Each number is 500 + 25 x the weight over its row's rms, rounded and kept within 0 to 999. Layers, rows and columns count from 0. Numbers have three digits each. The size before them is the row's rms in percent of the matrix's.

# down: layer 7 MLP down (transposed), 4224x704, rms 0.025, rows 2593-2692, columns 448-511
# up: layer 7 MLP up, 4224x704, rms 0.0252, rows 2594-2693, columns 448-511
down2593 098:477505464482504475484501468441531540496515550518500516496497496525496477501531473522494500521501469504475508529470487475491561515509532511483559508579515496525540513526454467533493503484500501
up2594 101:521515501513496444485482539511514526517530487464514495469493507537494494488549519539506568549493521526510467498508515481500517473476542474510466508484460474546523511471524502490510506512453463
down2594 100:510508523489507488510499475468475461507514539494451520429514496469433502497483499495486508517536512477462483513512485485485482487458462499492516481485482453515533571524498526489483487515491526
up2595 108:496496533494466505459524533495532506512559509499511484506522510506507497490516503485489467502495505435476501489489598485532509433487523517515498501488516497464516445423517465564497525521516508
down2595 101:491505480451525523413502500455517516493461476522520521525480548475494526502493463497499525488492504529477490468516503507485490502503463502493532520504509496478486511503518498447474508528489504
up2596 091:516455492452509520482482451498453557463499490503431471500499513483480527504520513508492558498472525498512499534500470487498507519554511515516489465477477470500500518468503539470511497516525498
down2596 095:523491484516507522487485522486454498513487472539515526490459516535454513513492546538472519510492495486525498500496477536493519484541496476497529483501511504500495503469528489529547485524527523
up2597 098:512490535504469499542477515481518516501498452503457484528490539516530465498479510481509530521494515515507460509540498489521463481481509477490508494531469548517510470524488468539496507475510479
down2597 097:495544502480514497493514478504491520484506503511536481470499497487458502542497480473549506484502464517504459517496516492502499500522493497456490518489455479506520488487465543505493505465466512
up2598 089:450497510490531470508547503495509505525554508457486527544485495503483512519509479474486532506476492474557519475544503548488461528509499483493459438486501581459556462462505481492512453498539493
down2598 090:517496501510519513503509502440442477470560487514471489507536497490500536438526475502488480453544536542476505483518472530546524531521494530515500495534507497517477512483463488473515521530461487
up2599 099:496537510553483498533496456498518507497488483486476517500472472527434492522537525497454468481511547526471514473495523518496488495530519515521486547517509516491478506477488489477500510479463489
down2599 101:492494560544517522499455477486477467514519458476529470495513447514488470476514513443503476506482540489504470542529490503536521492520507506489518472478544470460508477546536533503508448518538468
up2600 098:534527496503472438454479528466516498491495510482530497490523523513525470512496545483490540510485462486475517534518522499525493519493537521478436489491505515538482497509515504527459471515505525
down2600 095:467510434532502506496517491486493506496492479523467540507494487502483506532498480468510501533508553526501423544522505440453530483502488491538505478462489472480475481506514514478535496499541487
up2601 093:469526471461507476543451491470467514522524502538475479508469513482463522495545502501532485484473496487494530532474516490431498520503501468456493522477456506537488526550493483516491497507518570
down2601 105:516478514524467491461527484577512468493458495502492498465500521493478462497497520490503506508488479505476449522531529475513510468507518490516457544590523514510497524482527538491505526476516491
up2602 098:499496566532487502447482507508545530539514473543470493564472512510521478494504485497504480468511464475521529461467524510504497514518498469489470487461513531521499527479528520477450479466485522
down2602 099:467526497476500500503491502493493521487482483504529550472535431517543502507490568507478527457524544495490479479488493486479463466491505490490473515512531500453515477507499518519455496510541494
up2603 090:495480477460469513476517481535507474517497489506502517494459467543483489482497548492545486502519497502549480514478461525489506505491534496542467529534470516506533485490520485553503518474506550
down2603 092:508467492520480505457531510494499489480497510477508460520530508546493481514498493506510470552542506491522494496484532495506504510488506481513525484474492520514498539475495481516469483514512496
up2604 101:516514498482499507499523463548528481513462499480530453507500491529516495511512514512528501474460503454470526551471503480453545504526554528533480527437507530477468488496555521475523491465562481
down2604 099:501484504547521488469484499486520496475487518561474522494484479512512520439483494507555508536526545524487478465472494508503481487498516568520515502470504512523509528510472511501539533507475473
up2605 101:504495483479519516478465474510479477545521479515458497475527487544513540467510533480499509473472503488484481506486506504475515479493530486519518515498516518522539487529496467504512455489483494
down2605 099:486482482506549508459490525506495489510541474500489519473502527544467506498490480509535460535455486504511480532518514485496511496496490487502491537474497489504518517508485480566542454503473491
up2606 114:522467521497511510449523459503473528510492516495567500488476492453529499458507511485490471491503548499511466539495473537448487480548506497535465508521474453492495523501535512500515467491515478
down2606 095:495513460499514459491510479521476514474496491460513500525460490456529507489490509468506478522523499515483510493472488507519521478442511484514491540552499467504522505536494514497499484501489501
up2607 096:495504479495440495473455517515469513464546481454529481472475530488506510495548515509496492510531532484531485465500513526469482470535485461505453558524496493517505510529495555555492517476481488
down2607 094:529532495544487515492533479483450517522463526497513503521508538549503486502500505525483517512521543474495493488484488494506553535525497476483544518497467494468455486505511471500543499491497457
up2608 093:476491468528498488524491507501547488481536482514496446456485520513478506490523495500528503458489487481488521516462481440496470507475506541502507504545462502524495521523490466532521479513487494
down2608 099:483513538502521527476511486488473488476525503475485507517482500511505484516513518484498475499479518523509449459522497477548550495497509523486478513544597479493501489471473489509450492532491506
up2609 097:492450520528518491506517465461534504519500480511499506545481498495535481512526507503498479472508535474498506510517492500494562474502496518497507492480452520487512480516478493501505507491561482
down2609 091:516490460527490503509478509519479540489522509515470520527505512543513499494480473477485547495533467510488448541538457462484534521486496542503511497500483499513512504501548516515454463498558520
up2610 106:517509509484518556508528536539522475507490492458508473474522504476514511457526501526492495549486494487531540488423562498480500505467499553522498520514474512531526472493485493537563494442463520
down2610 097:484517521493556505502479566518509505478497519499488472528489516507547483555475491506472494521491511517487477498511546485457492512511493508523490498536481414478494561486501477476523499515489468
up2611 096:525463540514522539533514481527521539497533488509494454495500531511530515507492492545509482511539479470481505503470462521493495493489473521488540495493475458513499510458501523469556528473512492
down2611 086:449484505505492503515464458494499539502527520492498500545468532512493497524494496486494496502523490530458513506517478501504502495535523496497501465478505494492491515473489496455508515482476445
up2612 109:512502526511510555491481537498525504488517494490482536528518499485508515508514499490518514472486492512493504513490512496500527501492482480482457465506418536498508521481520494498507472518503556
down2612 098:495484443537490498473535540527502538486512453493500472508510512474531495464529490505530512504509490486451519501499507452521520522507509478481490555486501491522483533499503495533448495504528514
up2613 104:502523491473503460484532473565472499479509511449532482497485528482473571551513550477558500492491540520543511543493469511463467484463479529527498526547515507457519495528513504545521540505495487
down2613 104:497476507518532453473517542511494483525536506479500501552491507503517501520546456503510459535473494459459514485538507528451524437450531525461490496492523493481529492489501493471523508520489504
up2614 091:528508468521544515479496487541498488539488468505553481518508472492479475475539530467517523521468494475510530506524504532525446488508497473499476547465473473522463461535508474504511492463458517
down2614 103:535462482506475500486529481529561517499495521495507500464511537520499511556522493509512512504532500481520497539481509481508477512522475533502495524522513508507475490488514513496511479480527467
up2615 102:501493492526475490504504489497500517548510465526497468503504489497488514498509544478500527543451484484430532519489490516489446470487467494496491497492475458487490480519503477540480533483507545
down2615 108:469444501546468527500466518499532453553467500485513466482442501482476477476470531496495505531475456506436500513493461507508488450545485497468500480501547501547486490525533479535540508504566505
up2616 093:512491492514525519498521506559519557498496494499527513491506489471506452509514487498500502462517553516454517505528486483532498507485498520462524508517514462514489485517498546479509521481499532
down2616 096:514504484485465471528511469413516504460500529491494510502513515487501510498454515496482476470555482478477502466503541531474522490459525487487507551542480505468460502460464476511518500486522512
up2617 099:511534527503521522507521498513497511508501518505443486491504508463476489493505503489525501508551511486486509496479474518506480519501520513523523500503454530488491493489527499481464451529496526
down2617 099:498489457510497527530508451485508492503463483494510495508532432491549514469535476495487487526530477464483526481479538472544485490510507477485529484507533513505516525455484533539510490493463527
up2618 095:495543530514475516463479492507460529517449496520486459442502528514527535481473476530502529515528469478558511459550530498483543502441524520459529507503507519510482517500545479459506538498524523
down2618 100:514506432528517516499487466481478481529477508511509488488527461554540529507488495499475499545490502514506534476487475477511459518512504483535514519486482496475509465498510522517495517525524490
up2619 094:504517513505474498530501485506495481520479482500480487481532505496488456480513495467519523463513516475499505540455478480512498483483475543517520492467492498501519472504485505522525491480449542
down2619 109:529506484491484474489515517541487486500509480500509530474551463562516538532538498449448558508471490449494493518493501527537523488457485510500479485523464527550493500495490518516543502467503444
up2620 099:472487507538489513520509504482491468526496501562467481502489510516534582501514510460520558498489488498511484527493454517496481487460521486448509459493474491520478516488462495469546511527523505
down2620 100:512509442514473489511485509510510482499503486493476480495495544467494509503515472422501497534471475493456502447528502442515502499511518504494501502484491514515471483509477474497513476485480535
up2621 085:491498550485501500492563440531502482526459540501541478500512526512481523467512494451536480512547499498489489490524540489478492486499486501520492490541538518495529464483503548514542474500480525
down2621 091:513482470535513453509510499485465495523534466467494522542494466521500464480556510498496509508489484516524463479511493491488520522499536473506473519483481489506517501483528471507523512467521538
up2622 091:498540508587470521488473491529513517489523440466493488478510523514451492460496536490488503508448504486495489537519496490494531479507499536495504486512521471496508457509540518511522516485471482
down2622 096:541507496510529484512490480540489485533540527503519553473518458506507474501517487473480491486507512543477513461519508500487540428501505519469510541480487523509502509492500543458560473507480521
up2623 094:489545504475448492501513464515524507496522535495472473528503514517505519531487486529513486460504500523460474504475495453521517483510483521492485499455476521482508505452518511488485501514490471
down2623 094:477532485488521469492508507521503514476503478499518481493558530479485522536510522488483520503477520501550514519497535475490532507513491516483493525502505515518471485472454518484539451543487469
up2624 116:497505493477541525461505444467512530532503455522477508494518475445522525500490499507504506530491499515465517501459500467499533511460533507496466513502492488513502499506534533524512502499489528
down2624 116:473489486493468517485526495458511461491486514542525493442461444508523526501529488511530502521494499575513531512515502494456597468534530520497483494480530444486534571517495483571532450508519491
up2625 105:485535517519472475492515512494530507537538489482530432504526544525507470478519486448554495556543507531464496483527496446532558516511476502498526501505467461493512490518506484532489450508507580
down2625 104:455507467522550501472486521488502491503483486521494461492542482483547529534444491518529527533501513517512463485507522482484494521533525480473536501513547489503489457490529493525492520491477467
up2626 110:522526519494518485442539509539495477529499492498484512532501478470473544502490478484479524486489494479492494497496487475501488500495507522536443489505475475484509425499508536504507539474480473
down2626 112:459460479473483508501516498485506525528506514501517487489517458525511498481519483511464523521500509490465475501532497510522504436516514478486496470521467493534506514495509523497514450505475511
up2627 097:496485511489487479510521508498496479489502533492495539477478524484518532529560507429517535516506499554492497482495501506462508534442469462479511511525479507473489478491528514506514499513484516
down2627 103:514500506520477495508511492487518507514450501528514488480532522469457501547496532463492479524448460547491526503489511505487555535531525455457503494495497523493526464499491520548497486518510511
up2628 104:496514468512484509513496445541523503517523507510494502506500533492504474502509461512513486495486519512494546509500538498483483508476515450503505461486530532510467506525507509535534508487512496
down2628 101:515496500508485507484477490505501527488474524485489507494486512479496503532481438514503479505520516527461498472482503497475494496485506516494470518522470525455456509487496485522577510496532479
up2629 105:469507495475495480542492497516504481532492512477483492490554502493464530521483515510504475469490511499515503476505453513500484524479535494491472544462516504498515529483486517518473521453494482
down2629 095:478503474495515518467444532530486554528483519508489482498475510529502503515537485493510525505514486510502472514489516500494499524523539502530493478498512472509496514490497495500543479511519484
up2630 104:485500523469490469474538511542525509510500506509452464504498503446504496456546489454546522509509499480501548487475497485515512572455500481496469513486506497492500463499499515532487468491523454
down2630 095:409509498501481491492475439501488513457532482505465499507522524481483463485477487529496482496478472492511484478498533492498466514504501506493486497495464487510505479441462521512524488539491553
up2631 095:501480521472476508516537524504494486490497528518488503483516504482502502549485481465515481529492462508441530501542498527496532447478497511505519484467477484444493533494497504528510466519531485
down2631 089:481517493541507445497504457484490531502548489466421499500481511479483499459518516516490518533544545496486449498517495485484473504483479512503495491497552450567462525479478523511524536455501486
up2632 102:496521481495499501511514520460556530484518466496497507504469548496434491548470533543456469442518455514486500467538518484461468502516474517525472508522454476486502507505504515490494507470485523
down2632 100:548487463481495490497456497479480519487525537492522507533501501518467524467500489478500517506476458476484482484494455536507501493539508459514489475504485495558474501486515470533490517550451489
up2633 101:498519522533525500490503451486478524538539472490538433451467534506459532490503568512517535507513480529486480461520537513518477517515519556480480468512490459492535527505489503536508547489479454
down2633 095:562477511498500490499481496498516508508544508453494491519511502499516514467496499477472485505523500525499521469537510515471539522493497481479481509521523498490457494521528494474513488507528513
up2634 106:511494519495488481482486463512489478509488475523490524427502518475482525448517498524528520447491491439473484522497482536485505493528542505492500515532493480526536528470506490513526511492434486
down2634 102:523471514536500506523465467511484482493518517519469495488482547485530500516487486483485489522539490513515507561475514457455515519512463526494479432511500497481506498499480450468518529507574474
up2635 103:479490522459510536481512505567462472470512495478499513514512484461473517517517463473506515506500487537496495536466477486464473518503518472434463469523510458545493488514548477522509508514484497
down2635 101:530506522512512488513494519519521442519485539520512526473468493468480489491505504530526489456485505519519523499477516536463501502493533488480462507499505498500528476502507507514525498485506476
up2636 097:541500500481483475496553433497460475502467518480512506536521467520476505518483479533511471450482504445509511507519508494495482455525507511485501511489495520490501530505509532483550444537487477
down2636 098:516533452515508495517523512487493527515501502575475477510548466531512552501514454493527483480487475533519439502478513480462465486484538501492478490469502463543445472512486502555565513509526500
up2637 093:508513506481482543512539522514551504541491505463470501502486496488471454525496560501503492492506501471515502484503505533528514506515541449475506511504475521540515540475528521513544503487538493
down2637 089:475518500503506490472485456488530485500508504553575520484520492519474558492496511539453507484488489497499458493482545498486483498496524496503507496471491523464448487509450500539522508510475538
up2638 103:529501492524504554477518500512546576549506511479551499491517539537533530495515488471509489529509486501525491514498571522467504524448528542491507434474486483498479501537488496488498500542513503
down2638 097:500491523465482458508495528508518550501512518528498494508485505494512525507519495500477489512538510488486503572484479540500465510493449477501502492551453533536502486517501493512519484506476476
up2639 089:522494492470531492523512479484494525502473485444517479469480494488506524514492456496566525499502519477486540465491576496469513511518504515502513494500446449548512479480505514509504533520485504
down2639 090:508522517528477519498498484476514504463490503548459472493529462517493529478567509537493494488529502496504507462497481535512469481536497478468505523480519516455531491551496485532539503534492480
up2640 091:514504489484481491484499515458485496509475508542506494469506515563520496533552519494443470508489514539502458502515504491464473504529510547536501528538435540527497484498455508477498511521508531
down2640 097:492497534529476497515470502491520492467536483526519507472488524490479524500497558492532527502465506503529500445479501521516495462514478498493524475504470488495492482550526491515522477553523454
up2641 086:515471535519517509488545498502494522508475478501535507469510490492483528550544506514524483474504490470462538542464533523529493504531509486536462501481477532497540473453499488474534519544479528
down2641 087:514528474500463425522524483492464500513510497512495511495533497515456507475485485524504474485505551545497476487493473511505465491487483490445509517508490477505473532542501521504514488489532492
up2642 099:538467503454545544460491488527458477508493512433521479494467497512502489529520482503481488481496478497503514549464548510500502483484514574461489502523496481492482475483535531502551461496505459
down2642 094:515549473486525527504531460481517490530514523482488524500532503484542550522490497497480518465531485472526447496528523514527545503510467484523472518508467483509483513510500518528484527531466526
up2643 094:555500497486479511538478477503487500556478496488498482583493496507502503506528505509504509510475523495505494530495507517505505495452454504494476491521492499486495538456465509475472490483506541
down2643 093:553489475514493489483472513492466499451503504538491480525535507520459505487516495570509513511522489514498554504510508514474484463519536513512509530496521511534498485523499517529514485522494492
up2644 105:515456527529500543491506456516514538554532515450493496474527490523491494482448498490532530457509534468532521525535509481497529448484532465547484439477514491492473508494521473521502523499466499
down2644 109:475495521534543537484494506556490525476491520498498490488489478532497502461496506505499527492495514495483510522453502483486512517483494483504492507526517549511495482504564478494476500513475513
up2645 102:527509492528483464499487509488531501523483542505515510506497524487441517479519536484540478516499527495487485561548496543478506531506508470508490467518519531531504512528460472507503541461485448
down2645 103:483454487489490500507486534527569460500498439539532463483508476527433500466538540506508482498473498496514482497523434485461525505523517508504477513499519477530492501464507540470498475455488500
up2646 112:487531521481498493497472488484533481506496505506494513507459558569530459503519477497480476517473537518525529464472505469462490494474519503487488522464501481494537465457488524524474506492495530
down2646 105:504509502497508510477499480497513504537515506532472488479507480508498514546498478526500502530482530499476504502478507497523504500501463522507541511550524504472489501491508505471505481505469482
up2647 096:466472501545473484486474563495521488512532517523493437517520522515490488476475496494530465477515549486489586469473488495478493521532464474519504471494511503508488480485562495539510560480504501
down2647 095:517501523527502517499531476456497517495542512490499530477509523533532510546497506462499506498464501485493486460569513479475527524487502525427509515493473501469534501521504487492537468485511512
up2648 098:475491505524495490503503475484514489541499539476514449459520540535534484470479456503516485524487533489493519450521535469499462520513525537514511527543484475528518474515537479493478508487534498
down2648 097:496477487494486454488482517495499508524471528524538546489539484563536537478481491503506483538525481494499449503450523501507495517529509536479503482509546515509454527494491492485513509488404487
up2649 093:455535517499500481521475507511513552482528520508496504480537516511499523489531498520509480535473501515448524471481493511478495489482505494469511473470495476520508484509512512536537552518500505
down2649 095:501469457519490504531496488485487488481488515518519485517502537487472466514482474489503490453576526570514502488493512483518501503534494529539506487476498530476525520471496526501523476511481467
up2650 103:436526491445492489476528477528484499490475531511516510477537488488516532486496517485535514499546554536503482496472520480437486474458491515503477525492490539478533476477503472478524489477520444
down2650 106:472533478505513502502505517519552479512500508507508544464565477513485549504486502428512508501484515503500516429489509534526470502500539471494468551521521530542516552494523495507505526516450538
up2651 100:496547501463534462495436492459488524530530475503489509512503465513502532489478464489525491500550534515484490522517461481486506510500484525527457486523510486532527463500510473550529515479510434
down2651 096:506512429528488471514525483489498527514525506546492489501526493533487499460461544531481499515487504520476510492496513488517482474519503553502531500479500479545510489520525537506523464452505521
up2652 095:511523536478507478536545527516507465563452460483497486541503512511488485508536519479486466484500550528483551512512520488460481511470451472511510510504499474487556459460489523481505501550491510
down2652 106:518451461517531487556483503494497505502471497488477497471501526484488494465510515481513469504503532512505505484498541516548496459512502523536471525518517475532456499457567491508528462524523514
up2653 078:514458506466492486544491508460527525443524547451443509502540473490500488491485496474493499468497473518483560491511504499475469509518556536498494513486526493520480474473506514494473457495494531
down2653 072:498532526506457544486530494494488504518485495538511479532506505482497518510497495509492502501503484504476533540479507503499528479450501504501532507540502465467510520505508471515499511495476531
up2654 105:493508538537524484506499473478504514496504496459456527503521477503510524561480528501477533513481481468492481493513545539444454479505565520455530503482535515487502482446473502491508511508503492
down2654 105:469476498487493499561492489513524552523512480521494503493499521521521477534501489466503462481523535503480488509534447496463502590470502521489486486474521500431497529475514453509508562485477477
up2655 098:541483508501466480536524508515482492496511497503482523514485506458492505528476474470479498491494497526494493504547496459515429534525505476502471460552498515473525501499456449485482491499525489
down2655 100:483503505524511497486551528496506523519558511497490505496479484496471472507551489455468500517495451484527545523514495514512473548500534546495489508538542517494481525479503490509508503560511488
up2656 120:539520485534518499532518479485515513526487519482429475506481493506487505517484476518545510483460531479482537503501532467490509507447549487479508501521499462538505482493475522493520507495498523
down2656 128:512485481542495492497478502479486448492478509460504480523472498538519500507468449527481495517505552527487507501504522520514477493496486531505511451508517491521520505507492474514569504486475486
up2657 100:486509523501511475532461479523490504532533470491490497492499513489512550516581511480508533506491519526524492516491481489490492489501465478525516500522515503510514497520492521517505537486483486
down2657 101:496500541516509539486484484485537515467548500511542489468531499521520508473495497535503487526513528472483447469488513498478489480513512563505522485474517497517520470486509544502561460479493511
up2658 108:554522474521466514466526509518508514523475522505524481477510515511460513478478469462496475505511506472499511539500487514511464504488480459515501482515505488506530460472527469517499478480491460
down2658 096:520509552522469447470517503527522501482496486524516504496500500463539459473464486470506462542477488468497505551535527485496479441486552488506501506544477499489464482532473463473495516549457475
up2659 099:545525515490482531518496493511546509496528496466477465485519525464491458529514474511520491511537560492466480499481502466507508515465484475516549476500486507451484485498531500486509558511508520
down2659 104:441483519527513506468462505517504525501503520569536502482460485516506493493502487495499477470553484472494501408536499508519472496445536486507470475496553484492483498506491496513538492530494464
up2660 095:483497469567468526495536520522559497523515511529501492495546528525501474495517503527460509481559515555553473505452540457505488485490505518482515453469528538522459467505466499510541477480491532
down2660 101:491496479530514494510506514534493534497510466523481512507456534468502470430548496480476450474512516495511444539501504453506476495520481464485455511491501516536483491486519494533573510507517508
up2661 103:496514531488543492489459537478487486512540514501532529488516587478502552496515505483505491489500501480491512503493577515484532525517460498490488529486483526509503469509513487492462475471528515
down2661 102:484509482519464491530526467490504474502486481485456495503461458448496485502492535486520493427503476478455504520494462493531470537521511506446514461541503500502538531489510526485526501476483511
up2662 098:511476506471481531499494498536474468495497465490472496522507483500473484487496513521502504500524495496556492544504514539486520500465526497480501494496486492488500521496508466489511490488488462
down2662 100:522535459476495455469508522503502478515450507471509480515508494498451510545446539509512505492474538498459506540487476531492479521507488509501533529478497487517480470492505468503479530487507501
up2663 108:543478509495493514498525494484512495522450523465493496538524496476515499520500476519504510512512540495528493504522514489468536484512511504481528505536491546527494465512470488493494440444500510
down2663 108:542493541505495498477532499549525498494478486469479527538441519497512485505476509506514529542516531486517503460516481487481497516514517499531528504492511496535477475461452469466487485473467528
up2664 093:502470501514485498508487512508481478495543487501493454455485495471512497489507496481542479491509499415455527488520508472502464530498498514477467490511479491551474489509517517567493489487506521
down2664 093:456493489496517503469468532498515512527525485536533509514476480505498500525477495577506549487482571501484463508542490503540471507503471486498516503452521496453497514482522478454454460502494501
up2665 103:514484471515479540520522488514550479504522458497507495515494494505519540486510470464521485540465495536492506481508494483484525502477520504500450495501509533480517501469535492541499484512501514
down2665 101:519484474548480509503498492501519511492544478525485481508491484466497500505510471470476524501488480503523499470483520497528505540471505487535446503468494515492498472491515482499500468483470471
up2666 110:484549479499529534483527462485513484500455518522503492471510471481508571509480487476490481492559489470515509535504578497468510507462555515523476536535527496507470493522510478517502506470503494
down2666 103:516476449456509555513459533497462500488520479511489520475482503538524513524486449497501484491514492530552484517482488504496520441506509488505505547489536462523483519486540539561526490489546459
up2667 090:522514520503518516487515511475483478514512513507488486507568504516515487488531475492531525491471494482547524542487517515465444562513483493508468468481498500504546478477532495464475518479491531
down2667 098:480478512494498501456504533480463495463474481532516478429487475503459560564537461509539499534492493549453555503481512483477541513470514500531532503507534486467513471508530474504510481490518518
up2668 102:494504528503487540485494493483498481533485503497493501540477513521493503430546548445526498524537516528516474478476536469483490559500477503488515486499490527491464491517528489525493462486504474
down2668 103:499458512478531509476530500489493478491484517499540522498529490500506469482536483515518483498522566516500500543497506491473517498503463509485479479479475490481462515493527516504535499468489529
up2669 098:505508490506505469502478488525500469536535512527484488519522540519450502547482459553522498505487525520519498536517498484529504492517534492491481465522512489503483479509552517515492507508542479
down2669 099:495491477491482540488517493497491523472454478534450511494532503542448494522500541491511474504516481489520530486565509471476530480520509545528507523475481461465512544517521505451466519467484513
up2670 099:526510527497496462508554495504521512490511436519527483541531496513468498455516519480527511507520495529570509481486529500501495475481502516469468467455485495515504489492471507467516492473524465
down2670 097:496534525516489543515481530507509558500476514500501493499481491484503481486499500458486519478455479486493458506496475453499533570537488494514488486514532479534538492497518477513543481474479491
up2671 104:517523524513489536558462469526502478504508511507519493542472531515461511495502507428522514476550500535516500494513522531493490519500485454529488514475503478506561510481545479528480509497492561
down2671 106:492538499455507513495500506480489520487503498507496510506462515532543472457531499504457505492442510514458467492534503508485496520523504492490497506501509519452498454515513493529522483530526510
up2672 097:497517488566539542498466485512472501483478458489475535508477487509482483486483492445510481487544488540460470501494510500443558469471508544506476514506501496536484476495494502508533530484460537
down2672 095:470501467519463447502520500503492522539508506452537503510504504482513517496523539499488473488474466523506491515490454489503490507499510473503518509542482462491539517500493493503501498507491525
up2673 102:556471479496500519488526499499507498502492507474484500504539519521526474484490508495514554534491521573504536540498486498449473495443510506502485465476448526499486476489513533500499513462499464
down2673 101:523541555561471457469474499448512465508491481522480553485480478466511505511513558480469477506571499513506484520521530426499535480535476490461508485497516472555459500470495535460494509500510493
up2674 097:530525484511490506499464510481544544459516545516500552505478499500490488478500501532557483472473513484488446533486492520516510489505531508507503486486497457511517489512519535533540501515503535
down2674 107:505505508519522512488531481513491486508477488515506464501514517501486494467495559494524490518525498500505492515457521474502488516520516510495443506530514494497507496489503495514443515497485538
up2675 109:518492494503470486485514516502488505548539509488519508493471529541526516507517504520489528531503503509499527525512488468492481433487496505484472510486492458478556500468511506497505484506472503
down2675 108:451457487546513477503504475477471498517494532501502469495520522497479520516528491523483530496501505523504487524502482490493470478488474500461510482509454496533541482454471496514484493551530496
up2676 103:518487518493508478470493502535572520489560521501546512471521494499539496510489474506479479510488486479505500556476498474449442498503503499527482539489464505500469511489475483518476499472491518
down2676 100:438509504490522530508498491544514512490499499444459494518497445517513515511507520503483465450475509506532488519533524506492484520501481452520508518497514523502521494520508540483525503482522527
up2677 104:506528492485522512521513483505500468524525516460509509463507489513480535454525491540521468476490535476510492476505566512513518461485528491540460519482474506518524484505485504467516511504504520
down2677 098:495459504522479512504488484538523549457497494498480487496470462506488534523518514516497489523513486513454520486502513482509528490533506491505479486546505472482504514512515519499500498514511463
up2678 105:564488504440463501523507469552529535516489464470516505499491516445483516523493511509525509472517478494516550522482468495499520491454518473501484481542489485483460522514496525493486468505471506
down2678 104:507518486528513513525507508483503478483489519496532501494516539509487482460526485511508482493495535513458454520466517510513496523514522502515512472474455502494455522482478570480496489518506498
up2679 113:488502541470530504496483487490510538501480465506529483510509528499498496479497474463541506499512548572569507465469499462485518530503512488480481539548497500532532500486501511486505517525531501
down2679 101:533479459503508508511480535517521511484499502486495563469475493514472509455460497508535486589479491511504522471552543498493490456483517485550545535583540524479508503487461519454508497491466473
up2680 096:496526511531539509492490499508531500486544518528470491479463499531530450461473507501494474510548518492474471507504481477470491501502468505507516498495463484535506510465470531493496495513479443
down2680 098:463482429525512456482512510496496472486518469487510488501479510494475475522538487510473535451494498483469527490476497460545485519484503487554523492487555459478487461518473497524498509484513509
up2681 105:496523474521522509474506486468544504504507513471516497465509523505473485514491494455464480512534492514474475494472493507461514529473533469515563556496511521481511508461531528475518478509478548
down2681 105:511512498488482453495492524439488514486531493484519509473535457472481493491551499498454506492522488490520493489482493513489478507489508495462545511500512543485489540512479536537503490500502507
up2682 100:477590509492513505520489479527539517474516502456549539540516499473486500469532520496468520477468526535490500542472545475493470562509504539478504554513532513557502519494524500517475498493492497
down2682 108:518493495535484481496507517529477522444574469480511486465526515491486531501466529450482497495445491448514542523515470470518538476511475529496513469467492523498493482472505488500488526523477504
up2683 095:486488501525508483521560471487482537506520532486536540486515484528514482488530497509492520498519466533475520483481515484515497511473472514468509501495475522536477499505500503498533467511517542
down2683 094:500519482487470514481459515509489478499531465476443508488500502504495503520472505441550498476495521446512460472441520448499494502529544518519473508511472495466516529505495495475491507474491503
up2684 093:456509521452539511528514481542524490504578507501474496526484493509458460501516528484512465471531498506482500508490526515507520521452502546490493523517483489529510496513506504469512479511491530
down2684 096:474503563534493471492508492449536455499534477498528469535479452471514554471490490472485503515471502524503530515539513493478491521515541494499496498511484513519542466494521463489538488487509510
up2685 089:507511496499489555511483500487495489538492489505483458536477511463498493509515496460491507496510511530510496509482508481470502513492492517522523524447487482447462502511494529475510534493507508
down2685 092:504477525548428463512460522483480517519489502465521517518501507457493468508512502515499508494506506455515532518470484502486502497502532510473472485517504471543530471467521491541517517506552494
up2686 104:541479507508496526511510531487576507481526509443487547515554483523481519502537510464539459497476507472515530512508536495467508509461524505489473494461477508524504496538546507506469498487521452
down2686 103:510504503504500449497538468477520501524481517519501532532490474539496508492495521487476517550526479477499525546476505508472488525451461474504534500476511478485495551512473502465485486513492520
up2687 097:494507492505443494509502512523552572491468513496492517492498541509481481484484554513527469472473500509532493525481528518480500502509516481463460484545503469478535512456510510529496515512527498
down2687 093:525526484485571513503479538456427467513499507488507484476509521512486489485500459572510520474496515486467471475479515489483504504500522493501509498465508492456504511537494497519531504507488457
up2688 095:503518496451502469511484497487481475509512517469499491504488479511504499486496534508429464493512498506521502469497490467496495503510444481481514529497500501497532548502480472495468527521511492
down2688 098:498471505518509506515466516469458479476466482476519544483511459526526476518509513513490465522507485522491499504486558500497477534487565523467490484509497518485520515516473505491514492471494497
up2689 109:508521492477496503495497507472494542517498545477485501496544520493488516483502480488530539506539513555474550500525530497492520492516494458549493487516493480498544476506484522546508528512519510
down2689 102:498485475477544506485505538482481498476492510481475458527525503522474503513504504508442502479500515512494482486540529519508496520499473514524551530514515462512492529540466479522567514499552483
up2690 101:496535524543514500508495447466484466500515490466529505505518555479484469516553498504456497463462543477493523459490533517497542524507492482519487519520506474499520476468490486499502527514498501
down2690 100:523500541517507496518547503505487495526518514457480508500494493487483502517500484476498525514485489503465481516503530498504521473496490529439461466553505459509498501495511481468492522534497474
up2691 111:466487500497543528482549478499474510484523481500496509525510522520469530511496457492529518515492531504480533482494541471501520515482528524484477502535473545504540473514543502497513511463530495
down2691 102:484537487520488525544477517473491488480539536528469482489487518518533487467523468496500510536492513506481500553528514497493498525492547514529500496516486490503489497500489496501525472486520488
up2692 099:510498481480443567482513445506523458492494525429495519533533490516494531560515517513485447497513574527497497487496473506505471495516527507472510543456533487504466498494540549505511506510487492
down2692 097:474529505541499500535471496504516506468461494530544523500514497491527490436535473529518498523538499493491516521486477514510493514516435544461510526470492458484505508541518493466521498492467493
up2693 107:490471510483494487478477500460529545539462485515509502483510494508508453483530532512507524474508537505472511491485536448499491509514525463454480509515520476472519488522521461505452504491484499